From a checkpoint of a small transformer trained on Wikipedia.
Training: 206M tokens, 13871 steps.
Each number is 200 + 40 x the weight over its row's rms, rounded and kept within 0 to 999. Layers, rows and columns count from 0. The size before them is the row's rms in percent of the matrix's.

# up: layer 10 MLP up, 448x192, rms 0.104, rows 399-433, columns 64-127
# down: layer 10 MLP down (transposed), 448x192, rms 0.195, rows 399-433, columns 64-127
# gate: layer 10 MLP gate, 448x192, rms 0.0936, rows 400-434, columns 64-127
up399,096,155,224,259,196,219,201,192,160,181,175,201,244,268,139,215,175,123,246,204,146,153,171,126,174,274,157,311,204,194,237,207,203,210,115,195,225,212,147,243,110,119,237,221,172,186,235,217,231,185,150,124,159,143,175,188,139,239,137,268,161,152,171,214,164
down399,093,192,231,203,274,197,288,175,176,167,201,172,167,242,196,206,208,194,268,216,127,163,207,249,240,229,286,151,195,272,240,170,190,45,189,250,200,141,224,231,261,192,183,199,271,200,213,186,155,167,265,182,270,263,229,213,230,207,172,235,219,171,183,239,234
gate400,102,139,161,213,157,114,231,184,176,188,240,264,247,151,253,212,224,194,124,221,189,207,174,217,141,127,244,213,167,159,192,312,222,196,180,207,249,184,227,220,246,258,275,192,187,257,232,210,250,212,207,155,194,276,143,157,224,215,214,177,193,221,169,274,189
up400,102,235,207,150,222,249,247,240,171,181,204,160,145,205,108,259,228,205,210,208,139,128,172,210,163,223,164,131,168,202,164,263,163,156,263,191,159,217,178,216,139,210,189,201,112,216,180,148,224,206,285,222,254,223,205,169,142,271,232,287,179,224,273,189,128
down400,107,174,246,201,187,270,221,244,215,166,271,242,242,130,180,223,258,196,266,234,152,212,170,271,233,232,253,173,224,219,154,202,193,166,134,174,194,275,255,249,140,222,271,183,207,223,193,54,202,232,200,269,165,188,179,174,224,200,209,188,165,259,177,170,213
gate401,106,105,217,247,165,198,191,159,243,167,241,230,179,162,181,110,147,165,206,235,213,137,182,227,230,108,181,233,185,248,191,192,176,176,190,180,210,152,196,176,174,269,196,190,223,197,200,271,182,226,184,174,175,258,259,223,157,135,242,214,178,202,222,167,213
up401,100,210,211,127,206,199,140,249,164,254,258,166,148,305,128,229,257,142,196,191,190,168,212,213,150,143,190,263,151,199,235,204,282,203,164,185,166,166,128,131,179,249,179,160,165,230,247,187,201,180,221,176,170,152,201,230,205,170,239,150,213,269,243,128,181
down401,109,271,261,185,191,230,192,233,165,184,238,207,153,175,221,173,213,216,214,107,246,228,226,188,126,165,181,205,257,177,232,164,266,8,270,248,174,126,216,263,261,184,202,241,183,192,207,212,167,234,156,187,235,160,194,204,118,278,180,199,239,135,190,226,152
gate402,106,210,226,254,126,256,185,120,195,176,181,255,212,172,225,111,220,207,151,205,137,202,200,211,253,232,249,141,174,215,219,207,121,174,106,195,204,170,210,241,170,219,152,181,146,258,227,244,220,219,133,146,223,255,144,237,167,163,199,213,187,207,135,205,215
up402,096,204,192,223,263,184,170,232,179,156,253,246,168,193,185,200,198,90,197,202,185,136,251,278,175,302,225,187,178,182,223,104,159,165,188,230,197,196,148,210,199,195,296,134,146,162,188,127,95,166,261,214,246,253,171,210,215,159,181,197,136,230,117,211,251
down402,105,163,191,149,284,187,205,304,168,210,236,174,154,192,253,259,234,216,176,201,236,172,236,217,178,164,225,217,256,168,222,123,209,159,181,193,219,215,236,186,202,201,221,212,227,232,157,178,176,132,173,243,190,287,266,235,231,187,213,215,172,211,230,213,181
gate403,099,183,254,187,262,127,179,192,259,222,191,280,204,189,167,195,145,195,207,212,189,195,240,212,284,199,185,262,189,190,196,285,240,179,163,248,228,213,159,251,134,175,264,222,202,287,180,237,231,199,259,277,184,214,232,251,188,163,198,188,198,198,172,211,224
up403,103,290,115,218,206,178,163,195,245,180,199,177,206,106,141,196,234,254,181,230,140,209,227,164,228,226,235,163,156,140,183,57,158,163,249,200,197,237,280,133,191,246,169,269,203,235,208,179,178,247,175,276,216,253,186,222,227,181,128,225,149,196,185,207,177
down403,097,211,186,222,210,228,175,146,214,224,164,147,180,232,127,233,202,190,172,277,163,167,228,210,207,241,210,226,225,176,204,160,157,266,177,118,225,231,219,221,234,235,213,175,252,162,188,207,185,174,290,161,238,187,225,146,230,286,196,169,199,245,178,143,230
gate404,096,203,178,235,261,103,204,190,155,170,126,195,226,239,187,235,223,194,176,226,271,222,182,156,237,149,191,186,176,223,236,183,213,213,183,217,221,186,257,181,228,119,197,199,165,196,203,175,252,197,218,224,158,184,206,244,143,173,214,212,272,209,243,266,196
up404,095,187,318,199,237,223,199,252,158,177,101,231,204,263,227,163,212,156,232,222,186,230,174,268,207,162,151,251,178,174,232,193,194,239,173,196,196,199,209,160,148,210,176,179,212,112,115,165,192,210,175,254,225,205,109,148,152,184,179,189,201,172,233,180,159
down404,092,142,230,159,170,117,197,240,158,225,161,196,253,158,189,199,214,147,209,153,252,136,275,180,219,168,257,179,147,274,188,222,245,188,182,232,201,150,179,208,195,265,155,178,266,236,238,289,204,238,220,194,155,198,261,163,184,180,186,230,178,171,180,181,201
gate405,099,185,246,278,177,207,141,217,182,279,206,222,200,195,219,140,207,189,261,248,112,198,277,228,218,211,211,204,166,232,182,265,185,174,249,229,186,139,177,205,164,224,194,219,212,198,181,242,277,255,221,299,217,135,162,207,234,131,231,235,144,170,198,199,183
up405,101,187,140,192,193,129,228,247,216,136,201,215,221,178,174,162,179,214,234,198,216,189,277,187,305,195,217,182,222,198,200,217,179,216,191,225,110,242,222,153,119,203,272,209,208,195,172,241,213,152,168,189,269,88,201,225,193,177,191,210,209,98,187,170,146
down405,095,218,243,276,196,282,142,237,174,281,225,222,211,227,229,185,251,238,200,220,178,210,212,231,255,184,263,173,162,220,223,185,226,255,267,170,164,192,177,245,207,206,170,185,223,182,200,264,250,160,161,213,254,152,171,264,256,182,165,241,228,183,225,178,227
gate406,115,153,104,194,139,236,153,166,211,144,199,300,229,253,218,238,242,118,303,161,229,166,189,178,223,155,123,179,251,223,206,221,214,211,236,216,183,143,192,198,202,172,238,219,128,172,249,223,173,202,173,224,184,275,186,215,171,166,219,199,163,236,146,92,164
up406,104,156,253,228,221,240,206,259,210,148,154,154,234,218,238,225,172,200,133,196,208,196,160,182,225,182,187,190,218,280,201,248,195,248,198,327,176,225,136,215,207,173,244,136,172,208,213,215,192,261,210,183,237,177,222,263,180,200,233,286,238,212,153,217,149
down406,104,198,201,238,153,251,246,192,187,186,180,183,143,191,166,193,208,196,203,230,149,130,221,139,284,233,186,209,178,218,130,212,176,216,151,224,197,166,99,188,212,204,174,183,307,221,201,199,277,183,239,209,269,195,278,234,174,230,210,236,196,215,194,335,190
gate407,094,243,156,186,217,102,184,137,217,238,253,156,159,207,216,180,236,152,236,205,240,214,247,216,285,267,219,253,266,208,245,211,291,221,185,153,188,199,166,210,185,167,244,197,243,182,198,221,160,239,202,129,170,197,245,214,131,240,171,200,171,166,128,120,167
up407,090,296,135,206,214,191,209,234,185,173,254,198,262,238,153,146,302,190,250,262,149,204,131,206,232,189,178,180,193,205,152,228,142,157,202,261,319,183,180,174,281,227,217,227,211,198,237,181,187,181,224,191,127,199,178,250,169,196,230,159,167,177,212,212,181
down407,100,185,219,164,205,111,193,199,203,218,255,156,154,150,180,248,211,243,182,201,143,177,145,136,142,209,170,187,209,124,266,181,168,124,213,203,167,207,138,252,268,232,234,253,175,143,169,127,222,174,228,192,213,190,253,250,243,222,163,191,110,169,231,173,192
gate408,096,179,130,177,178,119,314,255,186,206,203,229,209,220,199,230,193,231,167,267,148,201,166,203,163,168,241,172,258,174,248,274,224,197,169,188,162,189,239,271,213,219,193,217,202,217,264,91,252,170,219,257,216,216,152,201,161,214,291,120,287,212,182,201,195
up408,101,140,229,182,195,240,217,145,202,226,178,213,260,183,214,119,220,180,172,205,187,133,175,239,185,234,215,212,211,161,255,251,168,196,126,195,200,205,139,205,209,301,277,168,163,162,260,220,272,233,229,227,206,219,242,252,188,232,196,167,180,196,227,150,165
down408,107,175,117,232,145,204,211,191,216,133,217,216,229,256,206,203,145,216,163,331,290,224,207,208,214,153,163,244,179,200,206,201,214,24,206,230,189,214,257,208,226,188,198,268,151,163,155,201,197,155,175,216,194,207,188,198,259,206,105,224,231,133,198,176,190
gate409,099,221,257,244,277,157,189,235,252,242,237,203,168,169,203,208,160,158,292,226,150,194,239,192,227,155,170,176,212,192,204,163,163,193,180,274,199,238,209,202,165,248,183,237,231,197,160,185,242,278,208,213,151,154,149,166,161,188,156,161,224,223,235,238,139
up409,094,224,126,120,133,232,215,221,222,266,229,197,189,220,261,170,193,199,166,214,166,214,174,234,200,181,134,135,184,212,144,224,156,189,200,273,224,202,179,172,198,248,247,173,181,253,170,183,224,162,274,143,288,168,215,164,274,198,210,199,255,227,237,215,185
down409,103,199,162,138,185,226,259,257,188,193,195,217,121,206,147,251,150,169,219,172,168,254,191,300,227,228,196,176,235,170,196,262,142,332,158,221,221,126,249,172,210,157,202,188,159,198,128,210,146,117,199,217,214,245,237,193,216,175,184,202,216,176,177,111,180
gate410,099,218,203,212,193,187,143,152,198,234,220,226,217,230,221,203,230,214,294,151,142,258,253,248,113,313,204,157,147,202,230,193,251,211,136,226,212,229,132,278,118,218,180,166,241,113,220,161,179,232,230,220,184,204,249,188,137,229,123,189,228,211,197,196,247
up410,099,209,141,212,184,205,185,168,191,242,194,266,122,238,153,204,277,144,261,217,212,132,192,206,189,250,137,206,181,211,164,237,262,183,233,120,213,248,188,147,178,245,235,145,274,174,204,226,202,178,211,208,250,208,212,239,133,192,158,259,246,149,226,202,166
down410,099,212,111,233,158,198,128,239,215,246,204,208,231,231,267,209,218,257,180,238,188,141,252,222,185,221,214,209,170,230,210,272,257,267,218,242,166,232,255,214,209,215,223,236,168,262,223,224,172,221,161,181,83,199,276,206,181,289,192,156,182,204,144,150,206
gate411,106,245,198,221,132,159,162,231,175,146,170,203,158,230,250,180,249,202,161,269,211,242,181,153,198,137,187,105,240,231,198,237,139,233,140,196,233,259,183,137,195,213,221,163,230,157,194,276,216,247,178,211,225,226,188,198,221,235,175,151,191,218,136,257,103
up411,099,238,178,165,124,120,198,219,202,143,173,154,180,161,238,237,182,237,203,155,189,252,219,284,188,212,252,219,196,131,232,225,209,131,218,221,209,200,173,217,148,224,207,178,152,212,203,169,239,221,146,208,187,220,173,164,294,150,225,220,233,227,178,209,229
down411,106,226,183,126,265,199,197,185,210,258,177,153,168,247,177,197,236,195,214,171,225,178,212,179,259,179,217,161,209,154,229,143,139,217,162,237,133,169,239,213,220,202,220,156,201,215,259,174,225,148,211,195,193,265,176,188,221,216,233,191,197,255,167,210,256
gate412,102,238,240,325,211,140,158,185,160,259,233,171,107,225,178,236,216,118,165,136,182,221,170,218,178,161,175,235,224,227,195,140,157,260,231,229,162,169,168,120,167,245,192,255,258,249,250,243,184,192,144,232,168,205,215,150,201,155,266,256,175,225,213,159,174
up412,102,243,223,266,136,168,201,198,165,261,208,232,217,168,209,208,233,295,266,150,212,135,221,248,221,219,169,205,142,171,269,205,182,151,140,256,230,245,165,194,213,212,154,193,162,188,224,222,146,209,196,192,129,193,188,170,253,211,210,226,278,190,210,271,217
down412,097,257,227,222,159,195,183,204,183,247,136,253,237,257,217,227,263,149,244,218,206,164,256,243,161,215,224,143,191,208,78,131,219,220,169,246,171,157,161,198,220,177,253,200,273,268,169,186,250,237,210,234,115,209,202,165,222,230,169,152,140,221,206,228,248
gate413,100,204,190,200,207,192,178,259,202,181,166,200,137,229,214,145,250,211,162,246,165,188,186,214,156,120,205,251,155,182,210,239,134,222,119,108,181,188,207,240,188,168,204,190,219,221,216,129,219,246,224,166,236,199,298,224,176,169,201,156,226,222,226,277,253
up413,108,178,227,145,160,248,198,155,166,191,251,195,185,157,200,174,212,250,220,201,196,294,221,217,231,173,137,197,230,165,201,104,178,227,218,202,229,175,137,245,236,174,210,191,221,117,225,214,197,228,210,160,183,202,186,205,227,261,192,155,186,212,215,206,169
down413,102,199,143,193,207,258,177,172,199,199,214,232,234,151,104,184,203,249,208,210,200,200,181,226,225,199,235,173,208,234,264,210,204,158,215,194,152,164,156,213,173,206,235,182,190,135,230,219,204,245,191,216,143,273,123,179,102,214,211,118,188,234,173,142,215
gate414,105,117,256,260,141,246,159,165,216,200,227,171,232,161,164,242,216,195,233,206,143,229,229,175,171,220,315,134,189,213,180,185,232,197,230,109,184,188,231,203,178,161,271,208,194,209,187,184,254,267,178,166,297,242,192,214,148,233,236,187,250,247,239,204,186
up414,108,251,231,142,150,239,175,174,220,120,294,167,163,149,190,154,195,156,174,243,203,167,160,211,218,200,184,195,199,232,219,219,180,179,128,206,190,174,187,100,170,272,216,163,132,190,167,173,219,262,201,170,206,234,127,162,115,201,233,224,174,266,118,126,246
down414,104,137,180,173,244,214,206,197,298,118,165,275,139,199,220,239,232,213,139,231,252,177,146,230,153,184,220,191,193,246,269,164,151,290,209,214,203,119,267,167,235,170,234,240,160,258,91,154,213,192,189,207,225,206,158,158,140,195,221,205,145,219,167,258,221
gate415,094,195,260,262,214,191,253,173,212,203,192,293,219,233,128,209,176,124,170,263,244,150,216,160,216,198,190,223,192,176,140,217,247,204,256,129,203,199,166,241,200,121,193,202,236,146,193,212,225,249,187,233,252,154,104,176,175,136,133,181,246,253,252,243,161
up415,099,160,180,200,223,189,164,203,226,214,114,186,248,209,222,154,185,220,242,234,103,187,284,163,225,155,204,210,229,194,162,207,241,241,236,220,163,157,167,204,193,208,226,143,258,190,213,182,192,153,186,181,187,238,185,171,166,279,240,238,220,209,123,203,205
down415,099,212,183,126,208,192,180,225,171,219,226,211,127,204,167,150,231,220,171,214,208,235,141,240,176,170,239,217,250,121,218,180,193,287,193,178,231,188,157,258,200,157,225,179,191,211,171,197,179,264,151,247,256,169,234,194,258,197,115,231,243,278,225,208,186
gate416,103,171,108,198,226,209,223,137,278,149,138,278,243,186,164,231,195,211,196,233,166,174,234,183,250,137,157,202,214,230,253,185,214,212,243,193,251,184,243,183,276,146,96,180,203,259,210,135,256,231,180,193,181,265,254,187,288,148,197,194,211,174,185,151,189
up416,098,275,134,172,216,175,202,261,214,238,160,199,246,159,173,246,165,191,152,290,135,178,202,217,187,183,197,204,225,215,217,235,161,212,241,132,248,244,164,206,190,224,192,207,205,194,216,147,199,163,224,190,207,202,204,188,218,238,160,205,229,174,185,148,181
down416,094,196,148,217,185,185,175,231,158,212,238,206,152,156,180,218,231,182,251,233,229,189,218,193,187,198,280,241,235,188,196,235,118,121,203,185,242,239,216,232,234,133,99,177,196,285,160,252,160,124,230,253,194,202,213,232,141,254,257,230,130,150,193,173,167
gate417,093,257,177,264,145,222,232,143,197,197,138,229,219,203,192,221,254,182,204,159,244,208,226,153,216,201,241,164,238,304,201,195,207,192,254,165,206,251,191,200,123,210,191,202,195,291,200,178,181,205,191,228,233,243,248,203,168,153,248,249,221,261,175,257,164
up417,096,190,186,185,206,247,216,163,246,222,181,246,217,217,188,204,224,122,210,247,166,194,268,156,201,240,276,240,277,256,107,195,236,176,208,226,188,198,226,239,262,176,99,177,222,215,126,171,174,235,254,149,228,222,202,213,206,217,100,193,211,290,198,169,201
down417,096,223,197,241,228,208,162,203,230,196,218,265,167,247,195,166,162,150,197,159,180,179,258,202,197,207,204,189,218,280,219,190,143,236,226,210,183,238,189,260,164,225,199,208,160,177,175,188,151,242,236,184,222,188,240,167,207,196,226,345,257,157,138,229,216
gate418,098,208,173,162,175,145,160,186,278,204,240,214,246,240,225,139,181,256,176,250,214,202,231,200,272,175,252,150,139,180,162,163,245,179,187,200,157,243,160,261,149,163,206,143,164,192,131,209,233,215,200,233,96,205,134,170,101,162,237,205,237,242,153,187,146
up418,094,170,212,164,223,238,265,191,109,213,155,202,164,169,196,208,222,181,251,259,209,198,192,233,178,297,165,277,231,161,232,219,175,197,265,141,182,164,222,227,195,277,172,191,268,209,209,181,259,237,193,216,196,150,255,140,222,194,149,111,212,96,195,228,208
down418,097,151,122,230,222,248,183,191,202,280,204,214,227,203,137,193,308,191,233,119,217,253,191,204,184,238,160,169,174,228,237,198,205,301,203,284,161,238,263,219,249,219,150,216,264,226,208,186,181,172,179,213,210,131,254,228,180,160,206,243,147,177,192,164,201
gate419,105,172,208,160,207,231,174,178,173,181,244,253,204,173,165,253,130,198,225,228,221,271,251,203,236,144,204,227,157,250,176,146,194,228,152,259,283,177,171,194,133,255,205,239,221,180,148,257,222,175,136,172,234,263,185,198,171,218,103,218,256,206,244,239,218
up419,104,193,254,209,223,216,107,252,151,236,239,129,239,232,288,156,209,150,149,173,224,184,140,162,192,197,213,206,217,247,168,275,237,199,250,211,176,118,219,227,190,191,211,179,190,217,207,173,169,124,167,228,156,215,154,214,200,224,176,225,256,251,165,186,205
down419,101,220,117,192,168,150,185,198,188,243,119,235,174,197,180,166,173,178,175,146,184,196,232,217,285,220,151,162,251,217,184,290,262,226,210,174,118,167,149,202,242,127,212,212,238,262,193,211,198,270,191,256,242,150,168,299,127,201,190,221,175,204,249,200,192
gate420,103,144,202,220,163,214,228,199,208,281,210,181,168,171,210,251,217,192,215,244,169,248,311,275,240,209,191,242,293,208,196,179,261,205,167,247,234,233,144,188,144,206,207,236,216,160,236,206,210,162,166,206,141,215,230,238,222,214,193,183,209,217,287,179,169
up420,106,233,230,178,222,226,158,176,223,162,196,116,171,208,112,191,124,235,173,236,223,184,195,203,143,119,159,276,211,175,242,245,189,182,250,206,145,198,210,196,264,225,175,199,205,230,102,152,116,169,170,238,203,183,144,236,200,194,169,223,241,177,179,220,252
down420,109,219,202,250,199,163,224,243,138,130,171,246,148,210,188,135,168,181,143,174,180,238,273,279,206,194,195,216,149,217,219,226,158,154,246,201,280,177,156,235,225,269,156,245,212,220,142,191,220,179,224,216,217,168,160,176,210,182,221,196,246,252,200,141,121
gate421,100,241,212,180,148,186,201,194,251,178,171,167,240,188,159,191,189,159,195,236,173,240,246,183,235,159,238,136,241,187,192,122,252,241,201,234,191,182,209,269,218,111,186,235,269,217,164,214,246,256,187,159,268,270,186,114,214,261,211,240,190,162,217,105,160
up421,106,237,237,147,156,194,170,140,242,242,276,158,144,254,122,153,175,209,147,171,149,255,229,186,205,196,239,193,231,185,222,197,168,172,189,182,188,250,190,206,247,187,162,205,210,173,172,211,211,270,169,226,184,262,107,165,210,207,205,176,171,216,222,140,227
down421,102,177,239,184,164,208,216,140,290,199,245,212,176,306,206,175,164,238,109,166,205,239,222,153,262,183,263,163,235,155,210,279,219,212,205,160,237,236,242,221,159,209,233,241,227,205,157,300,174,132,228,215,198,224,171,208,186,221,127,114,203,200,217,190,233
gate422,097,204,162,194,216,173,210,197,158,278,223,201,213,196,185,197,113,277,148,177,215,175,218,200,224,200,234,269,148,171,167,178,229,161,171,95,223,172,236,210,190,171,264,256,209,189,165,228,225,149,171,198,176,210,187,211,153,200,166,154,164,142,250,238,202
up422,100,176,138,199,199,130,231,238,220,255,206,160,288,216,202,211,203,187,177,189,199,229,220,269,141,194,173,194,261,133,227,140,272,208,200,189,156,197,274,190,201,194,192,117,206,162,193,205,209,258,180,126,242,164,179,133,161,185,238,206,230,190,203,219,219
down422,095,189,196,161,161,163,118,284,192,138,252,210,226,249,207,157,205,188,145,160,163,176,252,165,216,210,152,206,247,179,216,137,170,244,204,227,135,202,223,157,172,238,181,224,181,150,186,258,103,177,244,212,161,158,142,166,219,186,222,246,209,198,262,218,147
gate423,103,177,222,242,218,167,203,254,229,213,210,215,203,201,251,219,255,226,231,216,201,257,231,192,273,230,160,223,196,159,150,223,222,192,208,180,145,244,212,234,227,284,180,234,204,273,232,207,232,238,234,289,186,252,188,231,198,153,242,211,196,244,190,189,135
up423,103,184,199,241,143,209,127,252,176,203,174,233,209,190,256,231,187,196,243,170,152,136,165,205,151,233,260,209,250,178,258,192,135,224,214,241,249,227,216,202,188,139,197,205,285,198,189,319,184,241,173,204,207,235,171,207,204,244,195,262,171,262,198,274,170
down423,097,224,148,215,192,189,276,168,195,231,195,240,198,232,193,271,203,186,187,161,252,175,211,191,246,187,210,147,169,143,290,158,174,129,186,143,156,188,212,240,200,198,243,219,126,206,117,259,220,231,204,219,219,196,206,198,239,179,95,225,201,159,160,171,167
gate424,103,127,251,215,228,148,134,192,244,176,177,131,175,215,251,225,190,207,117,295,225,189,228,128,165,204,208,233,136,221,141,179,208,183,188,155,116,227,179,183,229,187,213,135,129,237,219,201,250,208,130,136,239,233,192,204,209,182,297,176,205,177,191,220,187
up424,101,242,201,101,207,167,213,189,233,203,175,238,190,138,121,200,228,198,240,223,220,180,179,179,212,148,176,182,241,158,141,241,256,196,252,257,250,166,218,248,205,157,218,233,218,136,168,159,193,241,192,244,168,174,137,156,150,232,154,217,178,195,234,173,216
down424,100,191,165,206,234,153,167,226,276,141,176,152,265,159,251,209,200,269,263,221,216,196,201,231,150,159,208,176,204,158,198,134,222,183,207,158,216,208,243,170,209,252,104,259,123,148,180,175,223,239,185,149,219,238,186,225,226,110,149,144,173,171,205,158,303
gate425,086,207,141,130,278,222,263,204,286,238,120,220,254,214,171,162,190,147,273,215,202,175,232,128,237,152,268,198,204,244,179,152,161,232,211,180,208,101,229,272,248,206,234,218,162,198,156,236,198,221,188,202,229,218,130,214,133,189,144,232,236,205,126,248,169
up425,098,242,229,268,191,233,201,137,240,236,169,141,188,186,167,164,141,181,165,216,234,168,161,210,230,213,242,161,205,222,202,221,232,159,172,199,245,171,226,144,234,179,195,238,134,192,172,257,218,214,168,123,180,217,245,172,171,173,205,279,176,237,162,192,243
down425,108,192,189,245,162,225,206,223,227,158,183,152,164,197,160,153,217,192,239,145,271,194,160,153,193,163,304,203,117,194,235,161,159,235,235,166,215,167,223,267,284,194,179,171,231,119,195,188,140,123,180,231,194,218,186,181,215,236,137,253,298,263,163,220,169
gate426,100,189,181,233,247,204,206,220,195,173,234,216,224,161,180,188,288,264,195,188,222,192,217,237,216,236,202,285,305,178,201,232,182,191,255,153,183,171,107,197,220,132,191,190,234,264,185,229,231,273,259,192,156,187,195,226,203,226,232,256,242,196,188,298,242
up426,109,248,156,146,204,188,175,213,177,181,237,210,178,193,185,193,228,154,143,264,166,192,222,126,234,254,217,156,230,198,190,206,216,206,156,151,201,237,275,203,167,163,212,219,217,178,136,234,91,210,242,218,104,220,210,164,228,152,172,234,264,350,215,171,203
down426,098,267,231,133,202,183,208,192,234,229,242,226,177,143,221,324,161,209,170,256,265,162,162,207,190,134,245,221,176,244,218,195,248,181,126,253,185,137,162,252,179,243,230,187,164,96,217,211,206,188,212,193,211,240,193,145,225,185,188,136,263,226,236,197,188
gate427,108,233,223,162,218,191,207,268,222,168,277,254,161,193,275,204,291,182,161,276,220,190,189,185,199,151,189,120,185,144,139,183,152,193,227,159,158,213,203,155,218,220,208,234,269,245,273,218,186,177,174,216,247,241,185,214,173,148,263,113,223,233,258,172,196
up427,103,187,188,147,150,206,255,213,214,213,257,188,198,173,231,204,237,234,220,151,189,182,201,226,182,256,223,210,127,173,202,165,225,138,221,161,244,258,242,151,242,234,257,232,239,208,181,208,245,223,191,274,175,219,247,247,195,248,264,196,203,207,145,227,234
down427,105,152,214,240,220,203,168,252,158,194,290,227,208,254,151,160,197,233,206,223,184,173,210,243,165,255,249,264,188,181,141,209,202,336,182,174,271,201,283,194,204,202,239,169,131,167,147,179,183,190,145,197,146,201,195,231,319,152,274,251,230,180,159,247,215
gate428,097,142,213,176,193,190,275,177,187,86,180,239,155,217,200,194,202,214,182,221,201,197,202,144,210,204,210,188,163,328,165,202,276,250,157,134,210,203,192,209,209,273,220,250,238,195,192,249,166,150,228,240,228,208,215,165,198,131,157,181,188,221,220,202,195
up428,099,216,175,181,202,157,240,256,207,177,104,154,245,240,254,262,192,189,181,185,226,202,190,221,172,198,228,234,235,225,176,182,180,180,149,141,161,224,165,171,265,191,191,231,203,229,137,172,229,201,184,236,204,175,178,168,205,185,231,214,216,249,218,166,135
down428,095,221,184,182,231,226,190,217,97,209,119,149,278,224,206,197,137,266,238,328,194,191,219,212,183,155,222,224,198,175,186,180,212,134,136,206,116,188,206,140,230,238,90,247,180,270,227,225,191,203,157,275,238,176,153,222,266,180,255,229,180,193,182,222,263
gate429,098,309,205,226,245,162,195,267,204,161,189,186,157,174,174,191,210,231,224,212,190,222,193,269,198,155,171,181,171,227,233,131,149,202,164,223,178,274,202,241,236,204,213,238,194,163,206,206,188,159,187,144,166,262,209,219,198,181,205,143,156,161,236,216,182
up429,095,259,158,154,199,198,252,214,251,180,208,208,194,145,217,172,209,216,225,165,172,157,226,244,157,187,168,157,138,183,232,227,127,140,194,97,203,181,168,198,199,186,206,197,173,201,225,182,145,225,239,255,161,170,247,210,185,266,249,167,181,209,217,187,209
down429,097,244,221,229,180,227,259,247,216,187,174,221,171,230,299,192,246,166,210,206,179,199,177,197,153,203,160,146,190,248,128,236,168,180,195,191,239,199,118,266,260,211,239,147,230,175,169,194,193,204,198,251,153,207,254,185,219,163,221,213,228,256,203,201,261
gate430,098,192,217,195,169,249,191,175,246,170,222,130,180,149,225,176,188,194,169,202,192,248,176,158,236,223,201,196,123,298,188,175,234,224,225,160,162,224,213,185,187,115,190,171,218,221,213,225,199,151,254,161,197,243,183,213,275,209,175,207,213,232,157,241,182
up430,091,177,198,249,120,162,186,176,242,229,247,228,198,190,91,187,176,180,191,211,193,209,226,235,174,247,196,238,250,131,174,263,175,208,187,180,244,250,203,208,163,153,211,244,188,134,136,209,230,251,208,169,231,231,227,102,194,192,146,159,239,129,121,175,217
down430,105,222,242,203,193,194,221,205,210,296,265,193,149,134,191,164,222,165,176,189,151,190,217,122,199,128,187,179,165,158,170,215,200,134,200,179,236,224,255,140,216,155,202,137,248,147,138,227,183,212,158,187,171,175,170,237,168,202,203,256,196,233,165,237,206
gate431,098,174,175,181,171,234,145,183,273,184,200,236,191,219,252,211,109,130,276,169,160,194,212,243,177,206,199,238,258,157,238,294,199,245,150,165,257,129,183,211,189,230,202,283,106,239,118,263,198,219,195,271,192,250,162,270,164,299,219,188,213,242,216,193,238
up431,090,208,137,256,175,159,255,155,148,194,275,196,236,178,201,188,248,260,169,138,161,180,165,170,169,189,208,247,191,243,172,193,167,218,190,120,162,267,177,124,193,195,207,209,278,190,258,192,269,224,213,175,109,191,132,151,317,268,197,212,251,152,166,209,232
down431,097,353,150,213,215,180,257,139,289,203,199,240,213,193,195,235,243,202,224,244,224,221,135,274,196,247,247,201,211,200,172,152,130,153,186,244,161,207,163,263,235,220,167,182,201,224,234,192,218,247,225,214,180,209,218,200,121,126,222,160,248,192,154,152,197
gate432,094,177,226,168,210,149,202,269,243,237,183,196,198,274,264,175,168,173,196,123,237,193,191,140,254,152,176,167,164,168,232,200,191,156,168,166,175,265,200,272,215,159,254,172,223,199,166,238,226,199,238,204,160,240,184,167,228,184,176,205,210,210,164,219,246
up432,109,203,153,204,250,206,203,194,244,117,187,144,204,221,261,176,219,180,227,149,203,201,198,173,198,206,129,178,212,247,199,182,190,170,239,212,229,181,268,306,176,202,243,211,229,210,212,245,146,206,230,205,165,192,301,198,250,203,239,126,213,173,207,142,191
down432,105,238,169,188,164,170,176,124,180,172,215,263,232,268,217,267,227,207,226,109,188,260,270,190,185,166,223,213,214,225,229,233,167,224,266,259,197,186,254,145,182,145,208,209,167,222,210,146,178,207,216,124,154,210,198,118,126,261,249,177,212,177,177,188,177
gate433,101,287,251,143,212,256,201,271,219,233,250,190,210,124,287,171,145,186,193,167,234,158,231,216,174,174,181,118,171,237,131,181,247,162,211,163,232,226,111,223,204,209,235,184,204,153,229,127,209,142,143,161,255,214,163,163,173,180,258,172,253,216,283,172,252
up433,100,137,256,216,192,229,228,178,191,186,187,241,203,158,159,287,182,151,226,247,172,170,210,126,121,213,249,181,167,172,174,155,207,156,175,148,108,108,153,189,190,165,132,141,260,185,229,152,261,240,190,235,319,199,165,168,203,221,167,232,166,153,158,184,216
down433,095,217,216,206,230,142,191,226,126,213,117,168,199,234,179,168,176,173,214,230,220,149,174,188,205,237,156,247,210,187,239,255,264,57,192,237,153,229,216,152,170,228,219,203,209,210,208,297,186,239,175,276,167,161,216,233,217,267,218,284,162,154,225,197,233
gate434,106,222,239,221,163,256,145,139,211,165,158,221,219,142,201,254,177,249,167,249,191,229,235,209,181,178,158,181,189,136,217,206,224,185,247,241,198,217,253,249,249,248,249,297,201,297,217,206,201,167,185,231,178,236,235,165,202,264,145,190,256,238,199,183,249